Weights of a small GPT-style language model, trained from scratch on English Wikipedia.
Architecture: RMSNorm before each block, rotary positions, no biases in attention or MLP, untied embeddings, normalized queries and keys.
Each number is 128 + 32 x the weight over its row's rms, rounded and kept within 0 to 255. Layers, rows and columns count from 0. Numbers have three digits each. The size before them is the row's rms in percent of the matrix's.

# layer 4 MLP up, 192x64, rms 0.237, rows 166-191, columns 0-63
096:096152104147101105150182147159113123152095119148139141085177094182134221164155099161091127076169113167106063106169101110157157136167106140107137105171098152142147122114092067124081142111146156
091:108140138131145111127154188114074172061094056144098150172141130123105150146120065134084183148107140119093167158118092117105074100151072079160134175124171098126177151111150162126133087112156122
095:105156100130129112151134156194191157101115192146165126090144122110168140094099118120111109153144150170080182166137171133140083107071157178129159164188132156048141143112112123117093113175104117
103:125132075207164101092142111117124146083148156082146071131110187110110139149133116083158134133080145119183129073120143131122130105138186107115151138188097128171089174144130199148133092132149071
087:075123134144162162070143124110104122097092110107105173067109183151077136165156150150113149169099110103110070126137130118154146082179117146048146180086175091127124106139101113130118119125090061
080:129167163103145086109182160133176099140117170121126070141115124074136164086138137180123142151103086112152140122106161169113090150105097184134139152187042116136096098129129175099105124204111144
118:176139105115120130109143118150145168116145138110124129117122090204107154050113125139133119106076171147162144079187090121121117194146163130066145084148087122179160136110144121187184137119178095
092:135072130135171158136069154081087129116147120169116164095145104191098107114089087121122095081129193140146142140121179127149107162129176187093136100103168110090108104118147090205170139165140137
101:080091147086081107104128133119097184120093102093137117127149146142106108110132099170151100075132184172138161136086141112175185087147126129090085111180111075109086105169118124096170113156055101
101:108128157102156144102089069143171195106087111170158171131026125207112147108175132129115106093161164118162108132111147170095102120146131121140067132133130114081151159161117147128108170095120113
095:122150081145094099105086150151129152106149087096091159131104109172135199124097084148111125121073169136103102081142111209106116132142132161106133203162093201148097111142101167106095122130107170
092:093113133175132133113142144102080190112166099116160107095177093095088194126172154173193138116103124123142077116139154173130152110156128156120113127119033153078141133104073148124086122144139091
089:116090109095126157131132180169099175201153107137180122117148120173154170218154133107130130119093131083146087086147119120209147100107153072118173134131137121155110156162104137163106170162106126
093:087090192152139129133156111088094101140050135152119119090111159147127162088184126152134123158048137123094087196149161157120177156115127138152091072103160151095136086109141110158150090108090116
100:169087146097141100094132161147137107128095112145155124161104100134082102142154099198118185068109161127144098141167106140204109141132077085090144175119086125072142084087137121147124109131206145
098:196149066173153085119104163124149143141088130124093113177088181138152126112147133086057121100174160153135176183120086164150137124112076127145105178096131122177110117142149119072163130086108147
093:132119114130097094134133157135105129083113103141108130132141076142145155189154174109149047172174122173115166091092176140173161099172164126139179082133084125143098121119089158120113111127032124
092:144118154170124082161091069094112088122153075210104188133147183108139117128149151113095120184164143169085127125114094133127077134169093159108071102136133075096099105103093151140124109169137106
089:148170122119091179202079100134131140132196073161141173134092113079095090171117137131063155166154138148136084146108154179077145112095131131132108134124108131138164111089112161104172116117168186
097:056163085111104106139139170156163158094152073146157096128151128126100020088101135131131193139074108120166154149149100117102102140128166174109112115108153137143116142121164194113142138106163167
095:137122103105094087124166183132119088140207145090125187139180125077175141169128160105135125084141129139150145042119154094148167148119200107150103111115144138165076136193139154109123121111113125
115:187075183131134138120138124135106110148123149149155134178165137184110112121133099166149134165108144085053181082193158162093158137113106163118112123049150119126162127182117149162123132179096096
099:113141099059115050093201164125126126154181121117124156159143179081155166113092110073078134171143124099135162083125167168110119156106116110129158159126108107120148154190104082183139126110139126
106:132126144180185134154089171108109176112094157131117102129090119141173087126110150126124126120111118125170201091127070182094110104170061109095174158123108184150104136193108178089108141156115120
102:151172125096087140039156134108119110128065117129106142136075142097139131095119147165187107119115112161114142146063143132082130152181156077129147122122066086133177148082154094085110121156187130
101:104150108159109090148115163124127165130102073077197143044157082083134143128139113114174074149136168154195142109090129118149157090146183156136108083101122085146153144140122118125081126070110113
# layer 4 MLP down (transposed), 192x64, rms 0.217, rows 166-191, columns 0-63
093:096168096163125155098083103140184083092113092109146112150127133167081170161127129101123110129158069180124082034132112156104100137120119133144113139090153144194153140128181109158100061147122104
091:148094151157152096113135100068125143133099068115059184092102169143087076162177084131098104153102099141138136089127187107170153122126158138076157063140135160157153117149138135080108078125154134
104:138091110086134105130180162155111133183142145150101108114126176116169119155111086026114132093166130156166091102141110131090166083182078167109113104089087118106079093120107118100093122086098154
100:095123114172106078107143110170189146159090194161109088152218129144115124164089092122124159108148174106212114096139145127153131096110152117166086103114124140182164120138135138141143084118106084
099:065090158101136137150123149097163106119094124155125109157130106135145165068111133107184081140136109152093136147120151061105182128224200160105093098133150132203138130120154146101132083145134125
081:159123165087114204200135162152078132111110137137165162129139176160161101126089084168077110137120158143144130155104108156144171072140051110094144146114146143142069118123124149149106140115202109
108:150162100189160159089129162157112079095183153169137102124093073176205053158117110177152138093131159098157084164146152132121122111136148113135134118123120173121093104157112103156137073128165097
090:099146085127082088148175119117125114135129185204093096142139145143095128109098133070100154159135163100095116110143115105178072132109111153150203188093120195076116145112100133091156126172113135
097:113126074129132167172117186102119101108126157168140159170162126140126097206124089127125101117095169165145147196158124185131184141142111167095125062163110112126133090118088175115078096143122084
111:104129139175118147154198108121109120106093174139085145192153129103135094169102148075132117104057134104175209143122142112101107129139092086130106123115181133168134164139085126180155140095067103
091:079113151179133171154099138120123173165141188140121154087102141153144144103128080153153165141143093135177147170172182104108175154101096134153153123118187121035100147122109164103152170133148178
104:052152127207136109142078107128108096159140152116117097139164134151194161178156163169108166146110121089137154109165131105071106154120070152067118168154146115133124154150092186115129114127079156
087:118100147174147105121175064068114152105124114127102111203145082135069128021122138140128166144146135119101115132094085133057128159153133094102172093161159162159145162131129122115155116134107151
082:136078155093068064082144103122168110110144084075108075131163108148075107163189101122125145084090162104065120098112154140085110146133120096162128141137105123084133155157171133127137187101173139
099:132151157162121140142169148135085186098142099111097089083169148060156136154167169100086041155143130129098145128114166136091091139180144075126092086138091140155125174121179134147184122122140152
096:180131144135143196213103157133153164167150136128092113129132148140118148149082127136146120111152134132122086067092100158099192071125139148182124195101104074131179160145127109185124155132093111
097:136095112137130112148148080109150149116092107086108099134106161134080130104164156162147170036088116088137174182177101146094064128130158123114146142110172098175139164105151173159097104171074111
098:131128158078193171119120093143141129080146107146101117139148117102091174062099141053124091104121103105168077104122144146089140135157139149169161081169119157069177111107131147096165082141150182
083:114070144177081137113107041131119103157085095139110109173116145116126106089103137065119078089119115137137167110108129164082107145179091170104169109102155124076140139152159200104103089156136132
110:123166107123169169087097028149129163114139202119098139127148154151138113113153140083128129115106116111162154153088070175067094143093130139130109133133154129117080124126151144100146233116117145
090:121163120140147122134148037111103122154127146121154106095134117146147142163160099110105107162148082101133185120156051053162099135083118110138128167081073175096139085185154116173121116094150150
113:089173138181133106087072149104081176082111109107123163147117135095132073151156102143096155146088104120131138189132108139126093109154150131162108107127112187138084143182113073057149152082173095
104:182123170102093109084135136101134127102152072122110134169153166135140122159131112208131084139115121142138143097134172139207150162159101044103153148142100071091113123094084142148147199120144137
095:067178180140164139143158153176157146141097148128112165146097139138160141106077136093104129132085117082124150133184176120128093121176183122157125093098163179094057182166102160148115134174114148
101:124150137119169132145149063113164174099113159138123165119098137139118132079109116100132127189157124086142172138104069118087119103183149118113143163176150010146121113154113140142119202130092117
108:179105151111141142162100200135151139110127155190117135144148055072151102149115130086156131120173174134115139138133183124082114128108127087147177085203145107080092163127089129176138140123118180
# layer 4 MLP gate, 192x64, rms 0.249, rows 167-191, columns 0-63
095:092099117146109159157125120066063119104118132151161149072137141200108103126105171177146046114152177113152119104066143115086096113096169118100088154144131127117172169151100144106104157126089167
102:126119121164115161090118078144154171165128136090130040128143137105147195116170100105131203137116169097193099155115106129132100141124156153105119141191155154119185086123164077128148146147094087
092:138091184113110050112118150102079093117139134107126131132101144193157104110089062173112125092148128171118194113148169184066104140094089127161149074129144127127142082081151092128151119140161132
098:104105159147105130129160146112078164097167128127157122131105144133116123153162144147063071173110095136110123086164129124121145112090083114088155162157088070085141081209172109049099118100159140
090:140078149083120128154091106112079172135110084138110114109147162151143124149093110180114048147152140212120143135131076184120115101164090091143174115129202136156078117183119117150090127129132105
107:135182152111084173145133112168107173151114197159121158102081139156145176080135071167101167176118108087124127135134101142099138140090113090143125176098129120098147172138196088071149078099128140
093:106034176095177174135106109076068165127120062092112101119115147104158130172170139092128134111163094164104084156155156144128125149087137154120121131134122146132180103119077138183102103114122077
098:095135176105144142119154170142162167143088171112153126167114196070066143148152133135123157125139102103142144132058130079143140100077156152126054143162113112110083141137155089107212135129091114
101:084138119202173139164131150106116141091110128138181145128088156130134133093190144163147162136136144082171097099084115095157107060145147141083180201054125148148150143171097134130112105129161137
100:115185148125130162079104124115190146129091147115151098123111132130121118169164120134181184120149158116130181136178150095119137144112120100080138101081186086096148153099149093128156072050186087
091:104061145122188123157125138107135168111091112132199121114062104162128119153121104097140203120120155086094165100100134105180114160141117149146126101087076138179090059141181118129120132101095097
098:098103106170128116125050114149099139148137104103114133177117122139161131081110094142071116151184192127138128060136066141112169117110131111080099125167126056159140098152087103124098055120111149
089:152111182152148157046117073079054083125092135111156174057122107132084143137184110135101154080070126117101143147116158165139115164149167115112121078142126131140141114101125083149110171122103121
101:134089108061096093142146112141087126202103128136184139097157155129157128128189179110143113191108172110191174151126108174079140081108135139169083102113167107119093111107172123151134113091149127
097:072124073139166173129127117118110134130120164164128120108121143126196190171127170141158061137174115113126147126075167098103123177139111135200100117179160128133098133172125055159145090147097103
097:179140109124107112155113154138120147150119132144119144146105151070181093102106125096089150177111111174167145039133143163172165128091107195119211129091109144137121144074137104139100122161181168
101:122134171153122142107118135113102131139148133096154106116173126191076225200132124123135058113134130125134092087144101129166056125101089137129173132123096118115124144119111114172100112195147058
098:058127093159176190175100129135119136089126148092103168128158098127147155175196149155113119116130136133138052120102108091149128098092146081104146089115071138154181104086098115197143120150137142
106:147139145114114137142096072131118142091142131139158134163110075122161202082137178137167142077121113101044151104100064113136104142093156123100150177139145172147065087140134117151133124091110199
099:122113173094162157108138125161109151136057150107168081169037147191103138084122097125116138163109123127094106119191099138092096099119084121168180170153089129097147088113143096148174135143154149
113:095214131151152161090084102148132117119124147166146112179113111095191129122153126074113179144125155142188128117175104113096117122169192078147140092158091172105076106116152084081137134129156111
098:088153147108133114144096147097156194136170125087154145133091082164116130153140124078047121148127101094087149148102196103183072116098119111137150145089115094159094105131048144137148151077117130
098:114129120042115146177138130127102154161107113093170106150109156179143107134094194164076135087112150112137139088130157116189125119083051159151159166153112083121093165176123077121087109127123131
105:116158115093197150100100053103089149127098113144139134090173077118086116167118116127118148079191199152139085097132137129150142115124200150113104138094120183116092128078163145149143116102161093
105:119114042127145166090193131130112092132114141140150156147080177116128146113140157176155088149177194109154150070177108176128130174159143069167151106091148103130123185138135111119102134079134135